{
  "norm_place": "pre",
  "rope_theta": 4170.0,
  "bias": "none",
  "tie_word_embeddings": false,
  "extras": ["shifted keys", "a norm on each head", "value embeddings", "hashed n-gram embeddings", "skips across layers", "LayerScale"],
  "max_grad_norm": 1.0,
  "schedule": "cos",
  "max_seq_len": 768
}
Each number is 128 + 32 x the weight over its row's rms, rounded and kept within 0 to 255. Layers, rows and columns count from 0. Numbers have three digits each. The size before them is the row's rms in percent of the matrix's.

# layer 18 attention query, 320x320, rms 0.0335, rows 0-28,64-92,128-156,192-220,256-284, columns 240-319
102:163152142180117170110144144174097148114147123158104076184166188081180135180104108128140152084119104160111133151155124134188080131138131147092160128166155109165115129208080079100073117100075128165145110134107125133151126102052122162099091118
097:092087129089092066101133084121197113101117155108145166106136075149113124103132153126088165159137141088124130117092117116127182101134151122157162166098101156069120084065170147115110138111191138083084133134105103134156132179215134131084118143
089:100163121098072088130064093119145133111163149150158174179160118121084171126128150117111081151160155131133118118100171126125114163153095152162130150087084112044165126120138142079127099116123132076161138088106104183148092204158104124113096109
085:095147140105104086097176111164157061128146111129152118086136113157124141074134128088092151160158194148136091104071125097148108156143115112162144158103088125082107115101157166157100125086163151117120141130117098166119131139195118108111107138
076:132086162170100140067223199166098111183112052178109102050104147164201077114141103114107228141178174167131093084097101084179096135129150113126184141120109162171113114132163131197108116113122162148121111167112103105103171090125132094170123168
072:137121137118044134075180132176107085147154156128139131111113139182165215115136093112068107123092155156121087100092106164101111139131110121169102173102119146083079062109142147111094137134137101159089174101120102135148132163085125056179120110
082:106106096108099097115109107189117066146118091112145141113151173173135171111096120151102088159070094148106129094105118122134125147141146117132153097124136164065085105108159158094173127139136113151119148083121074095131120174184109038116152125
088:130136142146113175060181213179088070155151074109081142112096153148251149117108045109089144125111123157109105125117110151143102102104132143136168115154113102166106072115168134170125103123132135158109116103168095046126179108111124060167142157
096:151127102176105122119097095096116131107150200130103123125132134123091121128168157131162105153068127162144136110082148153087131126091161109143138167146144163061103127142049133102081159104095107046140174144101040169129068148137138179109140126
095:147104124181114116105219137092111106103126119118120123154108113063184081161154117106136129094153162069172133099094163153136136125147094110103118119122122156099104165209112173147161096068127125169151117177201190140130123153092142116133085073
096:164131110165112089167104114109184151073158229106161102176155105122147143099158152186145142131148124096144110136118163089096126114106119104104142139114103143138068156105104180105133087113129164145090094151198149130074076171126103143118156090
105:096137060129111114134146125094113165079154120118134138157088168134082149126137103150127138079134125156131105161131120151215173104109148170068089182140112144125180111114185159141118143217111152175117127055125207142108141099078103141148145082
099:108090102118117107141106065136139098062154137072091160151103124203141175143133110095156128089170106130163083180033135132121147141122148082134131085094117145197083210163153135158160181130151126133091147151155141123115121197099185020169145107
087:132112109107149103166089127144110107117149032075106117047094152168092126165156130095123161161135137112132095041128140130086133116179093162143104133083174158078198094128153105121140159148113102121077112162077156124111193158112162094109119128
099:139143147109151176148109104145138090125067117135114103116132103127131147084134104157152139134140127127168111146136148098156105169213127149129097141100159053170182077066133132133184132124111139088109151117094147099152134106069130134132127114
098:082108106102103097086115141121112137096123101156173087178124182084109156165109112099128139160126162097083176108097146125115158122120143137140100161147109163113133119142141196148100127154148162167147147078182101090104153094164122139142132124
104:088114137080079132104088104091169125136148154136139125079164119135103099107156149112115134147122123107129115134037144110136174117136113126189098161085063174059150084119149159100125137131169159084104127137084093128115173147172146123130128153
073:135081145100136144147161144147119096193127134122071092119074095141143080102157129152158123147098130125111140141185146141103148084095128107195197154143181114168136187119140099153153154110170159174114104162156124055101129077130201114189163146
090:076125147124078109113168090118174088138116135125153122093141093146133108091154142108104151165152145132141103120099124121151178119153133157145145181099071105101115069073173147130125141123184143072098152152098147130174129173202120106139113136
090:148098149136166160135217180147082098158098069170110097029094138148156058127112108114127198089129129158144136124123134144166132122121150131091150129170141157188122111125153098169103132124130175171089114170160130082114160049123157149144165142
099:135089145129166124143171160137099196137112097115101096082120151099130072155116120142144187077115087141122131144134122112159161099127152130083109112154159150199148158146141086157114135144076148144136092160131159084100171040091144165128145164
087:104122142148150159086222199151092130170133051113115122070142152133201108143089095122105188126169145123111122125113084079156094130147135130109167118167115129187083104090171116198104123154114165162128108129146139097117199062091154114169131156
106:135125165141150140092220181150085118166160057106099103079131144140211114114117076119095211154148135113138114133110095109162090134151156141104114142141121112191100097089160124198089118118125160186107094090136144113093190088084166108137152162
087:063109110146181112139130144108162142082151118123100133168111132071141084204110104162139162122176126066167142135089128078164137124134107135115101129155169057144154175119138113147144117096161189148158094182127200138136186122089135178147107145
083:098097166092089176087065138148112090124127169124177139167121196116085229121091137126150088092130097128084185108143124148146140100103144135156148104171139137148194118117142173125106103168106107158060099140096188090125169094120107059133127128
134:114135114159121117161103087075178173117144169145168112101159115111032119176132168170195139132168114115118158064101122133116097167158133116143110138105102113089171092170089151093167098151111143109092154163085100200125086083131122217135134069
083:158106173100111133109123148088127119137086152097158135082087097157133143095126140064113155112057110131142136112139109161172169126152188123083151090143120137133037126138167152156094197151152086133125120099134186170120139131150179078096124187
104:154151139090139128110122112153115093122107184117120090161166146204190175143125086041086154099124109120105155099156068112120098115144135103106115159112136114145142093065074140186158152114132112144186177131156148107143156143071138082131132082
093:165109134122190104158085096132156135186138089075100123090109133165123130089137153132136108156044146103124101083086111110158077159166168169159139123110108126102151159139100104107055061156096094129131154171102102112137101112145153120172134167
042:103157119146102121102105151158119151123114130152113128122155124102104156103044149192077171143064119056139173161154075090116139123141151159064133148100149063075113204081113153150123134218151150050184122150157085151099146175163124144104110143
047:125161144161211199125165089138100144165090091116099155134133159133156127149093135179129110093125062114097167155132115114110185089118129126104110094108170131109141180240113063118173157090152107159193087106147107122117079153080111139154194134
054:159164166110108147158185092153123172196110091126100125067090160111158076062107132149126095139086101080112129115054138117059146113122138088075153129127129134136138146155128096191128139082110127137143074208115139135149169097120147101129124146
061:155129132126152130129193147150109125167126033118089139157109125143187088165108097116119068116136113072113117180078148131146119124143171081116182069137095155119101130183173100162198091079117100130155104125118141136112122136120154083167099137
051:108114130152119130129168229124108109111104063117115142189101132116133132194083112125084109131195105116125073190133116182160168145148172105114129110113045111032103140121194162173161097141146134151135151085122104130132141089124122112161131112
072:149145147117128164126172136171100097133080081139087148136115130135222109159107099059109075163118092120141132126117140162125150135132140091177167095171104154119071185176144114185194075073176076143157103139099097104134130151119164081151127157
067:181132129146089102092148166150145135110114098095102146149191194151186209203120111089123082170121127117119136126178125157166141108163178106200208122153088168080099188130151108182173150152133053138223121097096094132129133149115138070174091150
071:127128121158093099097138170121135106079096046080107159156113182122209195204122090059089094136131127101108103151169133176166135146142189144164161093166085151069120154141196157200201103159132120151184117079094122142088161132128137060157088131
078:172142129116107144187122088171089119194115114158119123087096043162098038045176128164154113100110097189166109116057145113107140142133087094125126144069123119140106119136078086078105178047137115139136150174103053085168148103126146142074158125
065:142142144211093129132180136110127161090143101121142077150113096161125101148163114148155155087142160079115102060115155083140148116159101093114139151126123131139102108150118119079179102148079152162123139139125098138142141102103148117138113068
079:165143150169096113125130176080123134104158170150173130084157091119149083130142088155173139108179177113109123143126177131125096179127116039134122102165090134180080134050074126136114119136174130108129149167180102146109120190177121208131143108
077:059162036165133037130107119103130132138147224098129137150127161133032145140146121143140140093141100153101079137143109151252116124123086183101120146095081129115194114086172130171089120182123146137120115063168196083069127107080172131148150108
093:161132118158107102115089159104113181081169137119169098182088126095146142190095116136144059063195154059120170105102173118133128125139116171140075126141126121157097134098109145143139093135114143176121162144165164091115075145150104077191122089
066:159113123065137134148162111109146106149110087115150121095078146218109126107140166159146141154138137122135103025143102131092102132155172220152163107146126176107140042171157118114129140134145144109101130121049073144134162150155158094107142157
088:134179121126117135102141136114092147067100130147139083143143162103120136095113098108102111091087162092168145102121138158180057144149127093171130130113133079132150121075092169132086130151108123076111191125176136109137111125106102174121130143
086:049106118128161105090064169156099132086151142155146116141126185090121179176136154132130101140162111073102152143138132041141140129100128153115079155111087182100153121084149178170113145155116119168104149085154164093047166096156075099151088101
044:154166128162173133153173119160102118127100164150116057155131144130122122097084112119165131124108161118123137159160077098130136090100185167092111161109148184115141126123123038157049172083102123136135068177133132171154093129164086102137126188
050:124079073133085119119148153128100102106099157126134104173117085116098185184165164089109121099130164123124126101180158121118089151112069081109109103164103128087155103118105165098069112138099081102192172108095107118163139112117015163128097105
053:166092150131173135107190198139122198130184064097081135167087141135145135131083096120100102095161089125159135167107152126114099169103181120119179092135083129092165160160143090138139113091089096150146134105109083098164151135203078116149101149
055:077069105140119154093101167058175112121121141098124141163152157126095156116096127101093184095138149151143086176144090109169085158092142162118131088133112088079136134127140177081145111183098138120093152065108118134137075156164112146175144087
064:095113076152094079104007138072174143127169175106170140156143137113036180087124171174132170121123145130104107147153092104130118136123107162096104122105144133106158095038104171068074145202113187132096143100168156126106098147177088179125152112
069:100109115168107132107122185049127122088141100133125122139156151140140137164093108079078146135169120081114062123163120131182121144106190104142159076124037111073092116099181126177173101199147149146141138100098112143103095070131140111157088103
076:110110116193118095103126189078122115124147081123137128155167157122141158151089127127096126156161137095105078136146086158163104149122153097163142116092049117066099150093174143177158080201130167171166123086111130141102097089117120112176108116
069:097119086178119115113092125096163161084179159128154101156164142132071134159153126152134177121188124089118144129157130095126132113129133102085088145080147150130140090123147140135134099168105184142140109138152145138092102085077131172161110142
064:110063128071119126097095139174099078096064124088075126165123172123117190105139152080134129163102106157124123167188095130164136092111153122112145094115117152088201153138165126143114138185140080110115093094115122122135138137138125107151118123
090:096152114124132152198109097130120153202182181160116096074121080150048074082163125191178169121156142141116129137075142099111122154137119130097113141080104128152139042153073093095084142077109156128104164149116075124135132096102108180092155141
070:131070156109102133113107153140124090099070167120139160161122136159109133071083132084127128129054120168145111145177068179161176133132135073133146145150143156112115142094131111133134174186114073105108080096145124141141113110180152145161154099
086:114154134146123117104104113149073077095104142097075147155151125134136146157145108083072144139122152068056119030187113144112134109139135104165124141101174136163116120097114123120106188117146124133138154127181147131108133106147190097111132119
076:141144132115141156174131105121129060169122085163127120087144117179113146108134108182169164198095145202127134123144131146141115148195098162205152145098127184140149128078138121100130155117079116041077126177134130112163141095133109124101133183
090:113151087102169104134096129195134112092129101152152146079106165106110152103123078131095159106052080195146063139182101111101103146038082132122167111132146146145094161115108132135104120151154146125079103170193188094116100159194077139111144186
109:144090175144159180130184164095120124119159239111134134147111149126130162109130120075127121037122073094115160132102164190131093126079126118120140145146160158169184173206102110076102134095149143158140116140116073100093126078148138169117184174
099:155080150137200138094077150147143200109120151132126138121191178114087191113136173069095156171107108146125105149185135114091127155117118090062114146137167106152131173110106117132108147195094140119187125107145075171086090139069122203147166148
109:177106094155197175115159150122117166130197203140149138147093127151085175119125108034144159097118085093118140136117174165117083117087177125133151133160102152143170147177099141114094147141107116183145129134073147123119104088120120165120137162
083:143188113088120127085135083087106097124186162171206146090097123195133172172139092152175156128157144111100136065160098182123096118111107150177121165162081202100162127105133108169135157096140127130087107205062123102169143069183142119138127190
096:189122142154141102124167147114140126131173160092115126153054180079105118155144129097112106088135109148136105121113169168106095135097152106102106182166186136140133181137065127099143166083134112159121133097125078125137065111099122149123114126
102:148179182143183158115115073152132087126145131141145113133121114183158182160123113104126203121117169124068122102135110183106117140083110103156144136117125147167184114117105087142097149146183104107096138150118109195122129115171129146143128130
087:120183134113112120106132070140088035149137082167122108111085096192127133114131080096116133170119145148080107138180094130155119151144058145192169174102107188126120130098145117160135121107159118106101134116077090109156089116194136085100128159
143:181115115144124136135148157104136174113122153089154124139153187033124129153114144121111061107098092108159149095086178104157116128197150108120106172160174046156126139157115180118194143121119144153169094148165131146127128106063124187154117055
088:127132092164066079111156137111173175156120126150102117144124150092195153162089157101120132056093083091156176138066174085177047100177120102175141176170123055125104179151153155138188100160140157170147097166160144090099129141098110155172081097
105:107104158147103057097103154084187183102091123092103094095154156118152203153111089132111094098146143072091153078088152108130101098156155115155123086177068084128120145155174147164147111176109173205146142161202156135092128134086153210169153094
087:096106189113158172111094104123107131106115047185160138101071121124057164108136118077118109143214159155126103185203138126135184121051162154070135112115123183070106098137126143168077145167085152143089105090079181130115134090140044126083117142
098:135146157123060123120175132124150153117148184127108184115160130149198120118083148084174126092170143152152152115068128131164056145137094061157191048171079095210096174097135110111113122151112067126116155135177167100122187147123137113135110129
090:140141087131118160148139128159139173169127115168124114165117099125172166147115147129123223121117104095129132082166148097152070135140141149157143132151124131125160156108163059110088142138098108129103127099085095114123154120155124164112106185
086:147102103162128196113140176114075132155168136081148139117138096066144109119102132134107132052134181142177131185040162123167126178183118105138164123147118099109174214118129101120169105162164126105087108112124167076062108112107179186120099097
093:077104146124124172069142172110131102093125133126189131078076155041175095118127100080160095111158176122132154195054161145220133123100157115125139138187162138144150174166116140135080154195185187103128181160172102140069128136170124109139078086
108:109065134145192212141139188153148090125155161169154068152137151138088133102118109132101180151046094134131156122140105155140104134041138059063147125120154104155139102160100130087062075094168117112184150112164087075132142123128120142118139113
105:144169133143076108126149083115150105140162120078106088144111050139135107152141133138145135109154187053086141117135152153116152096130093173187118114104139128119227137171103136108162111082129123104108134101116183113175114106164145090177085102
107:170085107168157193155198144105136139119166210141133164179082148137075164093151125068137139134124092117103149121115139145155076138085179105107154128176127135106142115221091102095092155123112108159156187151126163113125127090110149171147149121
092:069158112089101127114122116097145082128195094138138132083104083166124134155138121166187096127159115097107105134085119111147132103163124190169113080150084185070173102114167134152137126094159134123076111148088163090138137091189147079123105095
107:049112124069119128126117110102149084109134105138149125051134061166144128116163135206162095193117128104120116130125094074119140119118111182154127108106092192097128076096180121151123090114174117082072111168113127082149171152174131057127115131
098:086148155062125147090093091109090072139135101158170136092071099209137183146120089140137156159136147123096099119171063181124105136149113137176128167109116199094159130085163111163123135123192107097093106134062118114141133086187175078130137171
090:093149114098118140105125108096108122122138067161143151089052094167121144160123126135153175151104128111089104146170098151100125136113079157176164159133113165055148124103164099165161133114202126119040126132053140098151156063193135087139143157
084:107132124156084134119125080130115139158089111176137131110134117163157143097130131102169177118162136121142155182146112153127063082094134099188155114078069108137103137124142112107163112142122099094153124152158114115138104113113141123129123108
078:178156153144166140107102083146120099127135091140158148135134165131139172151121150071115118103151128127113150134125096175103119117094084112097133093159166148116163176078121153149112156180154091071122138116090128142125092140177121100101107133
115:116087108153140116143156146050175190094111156131150096144168162047104104185106129139117119079153130145162168101074158126151116126150187139131112113193103085164126128164133171122177134174126140146160152158179141125117138121048137142151127099
096:137139102126156126099126140145110182119110115156115156109130127112139174187134145174095152165140153161148116114164129142137072146164158140129162145139115118173143111061125086143150145158141071092145085151142108139164057135164080186159132178
092:108123133181112139073099119109193082117138185134181127155176133111156142154095150121119120108136161099174145136173113110181175098178094115136115113150072150124121112058156139147124144165130152147162144124163194122096156108165110151149100184
097:135157089090164101148194120162085173141198100113126134116093121137103070130162145202120136153137187124135111074136111154084089106099117160102112162109183136141099091119133123172157094090145067117027120123087144138142133125126126091132190132
042:101142107086109072095109149101158122095152157134136106148124121156093111155128108150125159104116135139106135128138102154106107157143118171159183133138127066102086065089135143106099108191069116100150181100147115086124141103085064116145124144
053:143115143122128164160192082122128135201121146119099131130127072109138152130188134095122110124160173138105094125068149122106153118141106106156135088110141140076162089153115100104101149049166175131124089175115084178141138192152143118124139107
057:128138087165111131155083093120139140132154166190166138101133120155120203163164145119175122141195140097127148117089153132159131152163093098168127116115151091083102110147084120108116143091085152100157161133101123159181122158134102110090112117
056:101149132110127146143198111156135056204124098175113137116103121145198127128139142090126103161185165135111125109048114129139159085145081150108134102146147127123108132128101118170121101086141186106108080167108106158131174161120114134116137118
060:117152152101181102069191117140123068165121021119084148136102157117170138086087117157054162150110138143078120102106091154112120113127098161139104121143130069177106140127144131199088161132139151075123074148147109124133133137182112144151135105
056:134145145104121155144147074137133098187130117161142150156120125156174176130143121107116109156126169112111125105101133155130152118127051139114148089167169147125102118099080128181134125137163119096106114155098131116134173170132129088113151118
048:136173127087092125086135108118145110171138069101128138178125147130168188085134142125073086172098152099083128066144115152099144141137104179145163129163168112133101074065121148179121141130152143101165107104104141108125131180163099067162113112
071:135163121058134127061172101144146104145140052115109144153109141107198170111087105143036122140081140120068125122141117129118137130105100165146165116158133106168122136066129157206109153162139136095127104124134132096112186113178114121149142141
076:137098132186116145197157173150094155166097161135119125090118089149117097134201126079194135136174129153133124147077172168178125129122143082122130091119082154099114112189097093040106138105117148113098180144137099144144126119114122129080138149
056:105122108197097102148150146178126105102133138137124132148130129119116072124138116180131136111120155072175148092089131095106068129131149145157114138093080106140123141179094153058167121114118100130147159126156095177128100150100169124109103095
085:132086086192095097137138121138116118117127171161117128046175108092123111152154110123173134098121121146114140149076107144133105159136139043133088098185106118152091177176120132131136103135097150144103147119157082175110080214141130146098104110
081:132136125137152054139093137137185121140181111087109089150130092150142122123104146167114082075132129185152109184115109129183123127089141119118112106100105141136157172083105114163155096177081102138142143143112138117109133126119162128152127108
087:132185147097163162180135143163120175122106110130112112093105118122127138145138137144108111098102127104133141114110164127083154120157118201151107142085189163137112124128095123123066116090099141134098147130109102111146073149098134063128147126
077:172125125123120166156087091150104176123160122126116155136115108148097128088125122116091169114121170167149136100191108168065094108093114205101158169098172105144166061156117135062116146124139120081132099129081130130153122096141125157115136144
087:126132161100110152134092155137111123096081121135161081069104115220166165124150171151143155169086119168126148109115139175113105160157100121134137133128158133082151131083135111120106168065161210113152164120077117149179114148149113148135135124
075:066067170140133082145090122140115095111131108147114081095143167114130175119155153101159084191132103152132106201124137084185128144134096181104140118107072106095180091058150152142114113179113102098095178085104101086120163142122107104088154116
045:100102101107066124175194111106150140123114133115132098097232161134104111156154154102143023123180133109122095095115193121141194130151140170089176140129073158099100081057114155091115153096180140127170121153086152118154148150194070097136119104
051:130112174104166146179175094123083111185074055118124139143082133094142102087106090132111090101052101105114093119060128154116152050137138123113119165156134092151149214185132106157126123088150106131094043153131131129135104128124161122137161142
057:133113133126167186164182115125124108210129083174102140119098132138167099105146132148120096150140152125140135124080097185110196096171106106064190104123164124128106153133113100167128158064149182106093059176125143150155155178164134126097150132
065:129124138083196109081175168137104133160114055082094119132108139111162065090102112166091158110076102156113140153145093138096128100121150151120139135147131128217146159114165114167078141158136138125109082152164121123108153105171128180155136123
060:140107131110167100092126161093099145076137057098091117124146164109129066123079113173091157127086091175104131147172105121140104104113179127106177136138105140148152160104187138140140130156118150154119130136162126100101104045166118175145118155
068:118123125090169085055202155119140075147159040093082145135126154108188137099090099173064151095094133122104111114153096130120119111132121155122130119118115068190118141086180162179098150159130148100137086136149122125119151091169118160174111137
073:123134116114164102044182126103131088113123034122101142123122169102178132071080107146056171112080137154106113104122078146143094142139125144124133154149134074177108112084182143205102161154138170133149087109142110135100134103152129165159127115
054:079095091140153089131139122106125111055094146117097115143131185112087107179112130144101147079140112122203135138149138066122096137153163156137150167111130135121121171168157171135168091124120119157127104127176124154125108061099138176147081100
061:150157150020115154095098144156140089165137153113152124141138120163130181088111127170083085171104119135070104147159124099158183116101104154124136105119139146100165083060120116206062147144117140075150114110116139079139167106149108101133159127
079:129108142185123114202102185143084136126119157135109091098114107155136099143178123136215153116153111111181130136097148123125102112152186114106150119123091129085124069193139101059139118090139128171141155130128103151169135110107117152108131143
069:144109116062135122148087096153147105109136188152129128144154150149095161071116125176043125161125141128107114140138098124116139142098094143112095126115151127112192141090054138120040134134118104074122108102137133116116101170167140158131127141
098:124129103124140098122054143145064106114152142090132146101091143188142129120117073139114146096144166125169137075162081144154109093155143101138171136094140103169147154037130115109110164093138081086164115184178176102138114126156154116155105078
076:174154152117114061123080150083171100165157119099113115101102173117108140151142097100099086142138119075166138115103155101129145169186112126192163121160054149163105190127186116193153072115113172118124147177182145088128144115178123093102135120
069:179118141181148148119208131169152123104165092159072093186148121133067105082143116079155115198157101118091101125120201136097097135207098101094178090100104122135156097149091130061154092109149108162099141064046166167141134082074114137139097127
080:086120152109076120137109116115134140161119159148111185057116104121105124118161157130100177150176190129092072135103161148135128108103142164200125129141105114089134154121153161142171165155133158116077152156076084148143203187181102114123118110
094:086154135153084106136076147114150112088154170147156164142159116158071207107133160086137135118179151153114123108136120136142110122140082145147115139086135116068113098131094183088147136160098126109162168081092161143126148172099073137141079069
080:082162184143077135136183171150136109194117121142147173053102097167134163082123140132112171113120175167086137153104134133146114093136118140154164158127117084056103168153136155156131127123138127121088123184081132149135157132168110123167144101
085:130122144161114164120183120172117100182057059124087136040079147145210117101132092151080158093127128165088113119087155121171101116092130151147134135144133143160150118111183114210133102092151138132102089167112068134148124087139110095160123148
075:100175155195064161128138169150091108155111188145158192120099081173174202071142125123091151126081146177070106135149155128118120123153090153129124137147131107122133108165127153158096156140132118118116147111119129143137150196150107106167121088
075:099144135116109133107118128179086076166104119148138181121135135160166210075107153095062141115093117185069087112118109121134118173129107122145153116120085116160134110106156186173126153133138119140127100073094114145120129180161084080126134105
089:125131174159144144107192159166081101177082082107078138113092124131240177105117071152038161136096128148103102076109120088134117150123105135108140097151145065185136107081153121200102159119125119124124110136163117129118177129140129072160145128
097:112123101175087094170056177169167143120145200151136119168141087123099119140180139128166156178105139141141139130144169113120158110133130150152137112117143159083143069192088143085086141118088121097125178140149113134113101147112109143144144118
098:130149123164117104138144128078141072075132095122113157159109115091169083177127126122103131081109188078116144082109155149095162136131108140161078137118099147104108135134133127105150097106120134149088134171183128171143130134111142095132125053
132:143121136121127117154105115087146156071157199102160120162150157050141126168140124120152111092193157092151170122124147157089099152129155106121083123164131113136117190163081138132118110125125160118154161165184126154086094172138151175154116101
108:143149089142123170109128118063175145103113176134142103126036136139085208112143127147068137096157177157154099121169115133184096143131138168102097140140085109119155089116144144148142115211129135118117151123077168141089179074097130137145138133
089:141191100091137153169111174095098118117167108152140134163128119120137165177120108149175122100177099078153130157121107139104145154163151176172112131125162118169109101126102216115146144093199162144142158144165161199148070126186142068197164092
117:160165127125150122123149146109157181119110093132161089141114153132125114154091114082120131081090153070136171060084184148123053116168136156096094091163133101123127135231128127110125143123129160151105134120092158109128140147076153138144127133
090:166160146180100138114180142115132126100129082099143116138120146085134125104126126085133116085102122114153148117087164143159068125155109101153107117146126078153112211132101175098130125164108146131122159144160147141103122125063114176148097124
099:074127127145146122151076175159127078139135154187134118161144144160139181151149185103117156186126115124102159128158120062138152085135126131088147138163095135101144038108143194136101182162145139140129119140203112106130182123160129114108096129
087:139187128120049124100110152055114139132164131118124179091169128178087199125142153090091136177196141090114074108081156091117135148140105171174094152115081144070114058137114203096164101168133095135147123115118133155138157150122098136143132076
095:127107161100167118158132125141113136162110037111127086113126109094164076155139133157152124114066122100161130148136121129112140095121156129133152100157130144165117191159154069166103130093140105125115099191169085094124149120139185105104177194
081:098145149123108150106138136094110098175056082149144179057120100155152101083132140099100174114114131167091126150140147139168102087113142188174156154142104142095121167139163129151161115111147136117080112152058075169133158130163118103133152111
096:160107127112167155133207146139104133156069084124072094056129135114166063143125097206104134101125124117116142142129133148140117115099146106107150119159107121175164114113186064182111125093146132146092069173130086093130162077136132117104139173
097:168066122117208130122211133104117171124104098095068086091123174112159055154117082163135140125131091097133138132136122147144165113117141111100136104143117122194180114104160069185112114077121154174103098150167098055115133068102143152090124175
089:133103127145160136111221120132115114190093075098092116091084137113210098123126111149084180106137132096098118120103116132162167110147138127112173117146115104178139125087169094242123122098141150127126104163139111122137160073102139095161132148
107:157102163147170130098208122132077134172121064102061116084099158120235095104110080120066199110102145107126116118112112139154114129116144155125134129127076071191120089104164121230080118108127138147129118126151097108096180077125128116155126180
073:113133127125162141111151116075200125096124108122110105147109168072098097150102138111136123072178154093159151136101116097146163137198072100141148094132089108128154103141131161152140072147144144163118127178121205117128164067103155157133095117
072:132130161111109173076103056166127130144085167092153184144182168130089230084121152118098115125159096132045115099114107115131155150122081127126163131116108112129180159110159168140126092151129093145111108104118183137167161087094115103103096134
108:129153095180086120136095104128150121122148151148123106108182128128033094138159164126207131119168099108100116122102098132133121123156113088145111152104111129071125130204088148053163065130110114159144147153098096163157079075116116186147091121
093:145127141081132103122106089138099115081119101071130151132153148090146105110127150126113079060105127136149140160078104163135108145136129103138142155065079142167071230131153104116094174102144097062148136133107116175157045151197149122102128105
120:124166123143173067123048099121136101130121165115126097117104100219121153133100087093084155098109209062062096128171124151138111100132155142108124122105102116150095110045131111137155157175117119100106162178193119116144161124155179125121147113
108:104142118139169114151113142154068099166146123117073154089146144161076140111159130183120169174095077176151117135151141140132155171154105174152174096065092173129163069077147151139083141074147134063187187152100080132135125134104116147111110155
# layer 18 attention key, 64x320, rms 0.0339, rows 0-27, columns 240-319
050:165145129094139131153188134114121146155173156061150168094110123128182187120113176127156119050148104085100101119131144089152109173093118150192137144103136131137123203156132115116160155111160107159111119119135145144141133104118151135129107093
043:082134126184104116086107164139139141057117068156152156112134145138096109151140120127117108178135142125150157129142102107083110106153132125080093091166155149105092050155129192118100080118115167077114146142112114087101102132149074125084124157
042:072113117141095138179134136135101114076091082163157138079124180120115120155124116093118095172103134089137148130096121143103110094113098095096107066170125114139130141120110163156131093125155154064160103156121080127098103148121082128076110120
037:112126123132111084080109138091146164113130120109137122164178099097115128146134130121106125158110085160143122095136124116113190102140142138096095144161094152084092061175136187085146105101142177151127171111105154165125119107136137168187138101
044:165131151102153109091129124134096105164156140083144134164096112155112145160114118134156162151122121114186098104212099127190147137117160124123172146122142117134092079115102152126138155138123062163050156069134154134159090101140195147153126141
043:096087181147129067056112131080128082143137114080129138143107179130079145187116111158115123162150113130189147113169097084158122114154176063142146167097075158085108104123115127170169177139136108183094152087106183158142036135123183114159129149
051:123201175155134141139094196154087110145108153121114155117107083204126160125171092094172167140144149109152075159194132129150135146112109090129168143129205187135156054145088132137154137204100109031088156153111176085149117115196120099103158147
046:144151142119185161072095113141106061156150116148113143143127036153098160085119124161119147111109122161179107149172044142118119121132144135145177168108119155148079122079130091127124139155174053126116125134126116142140059171155141126087141138
062:115119148145114101063170122132155116166148079150091122102064162131144055191127122141121113119130151139138110142151157178127139120127150105127130134156132096106118142145100149197150129073153137167111153102130122147135115141153165102175147135
076:103079100151135117143086155137151190072132130099160145127154179072161116118119147133126137146155118123112162146100183118092130119102110120134132093177088154124146172117133065085123099112131142094101091155122133121099115200150086143180117149
056:153084127173152102161113150110162090145163149139133128075167134100145205138181130142186167133174117093143148118158137164135134123135176124118075123126132140181151167124139094153140128148183128087167158145182098108101152170166139124161159161
077:135152108158113131157137087149102175193151118121131151094110102132045199105153130129159126167084123178176122084105110156182134118153100154135123126113127154098133125144213120150117134166155187109121109098150202144120158088099142153117156146
078:175111132145159158171069136123135105127165118121171148115084158086145181173144136118171094161082173133152101168156133147124135125068111175161122133132132151114178142192152127116101142203154134124169163142159137125091081162155134133158141092
088:103140138129127120139129100090114120173155178118176108138124085176124106160169118155082172142115174173162107126118151127067126168089126139124117044137148111109156079093153108123098108144178129076130101174137164096130124128116073102125166074
081:131120105168142106161088137096156128132118135163078164139100131118084145156126138182113130074116133144136133098127127153124196118159134155167139195090143182152143138134130147118166085104096125158175082195162113147161152142124186103183138107
090:097119107127130122183127137124096116096101156128181151126152191138163114082078115071167143086161127071138125172147129114165078132122126122131056117132107113190157167104103102113139109139170161072104058075135143109115105153112092112138105144
034:130154155145162110154120090165108130140117157070156131139129163041164095094152108157118166158075135159119147141188163115163070151119127090119122134111166064170137208080138129155139171137120151126084156111150083131122133127068151114118112142
037:099101090120108109035119145080169132093150116148099112123208095121143109150097115142104118113159087093115067106162088152079144113106138144146091146125137133061164048166110163124135095100119144160159142104106126125140131118088179172128130110
041:115147114150102099078078171089145145112130111106107100098151098141100094182123123099103079181136124117130097105123151112067156035137149132122080144145114173027132086142133184119130072117104148106169155112119143142106101138084122156140112136
049:177152132099163126094122134115117096183154167089130151180122101108126133137106118141124181081154114141139104121202089088162149182112157131165117152076145142151122140106110125174144139120145081152067146096119186137142145101149185109170137150
042:165180120074147186150122118111140038173134213119146115138099105152136117098133124114134164068100138118135105155151113205148078157114099145166132138061187090197111138071115092118108124135171066077147120157138123111152168113109179131083149163
047:179158147108117147085097093102129052173163158123116126129115099154107137109138139136136167080123126163182117145186075184148086148126136145163093161112145105148120157089102078133119159115167064121097144139136130134144099113136167099116132172
057:147170131082095159111088106061113078177148169112146114162107066141075094064114119138100138080085128172159123168177107152146106133116166157129109125108117123135101199091078079102132143140219068163077134153147107143127134123150150132096148151
062:145121075120069119158116153141131142068126131151155137123130118082163101103122155096157081149108119130078146123054180129099123137100129154130127090119155116125119144163122099072090082164148168055147115149142085090109149176135116139123145116
054:131167155117093174112110128127099083158088095140082187094136084221133109087120127084139159132151123181133079118172094169128093139127123083140155078092157104108103128123123119093120143125123081073113130138075115140147142109192107083068124161
074:129131120184109136168162147103189149055116213133172111156190222077166160170124123136124137100127117127104171121067187110114096131170084171123063122114182112137157122148084140106141098128073162152107127180142174115101094129080123141159111094
093:174132133172166136104135169163134114169154105103086140114077100121201190115162113122143170102130133191188117147132127133125153103149132125158158177134145140165109122114111123148151143139189061158150160159141163154124085149119145106164124122
084:154111119106181179187152119131176085118109158138073152141122162110149135156137120132134156129139149116134067074132106170158094142166165128090080108092163157087141129153138093148136183162074131180165149119137093127123128095141149116190153149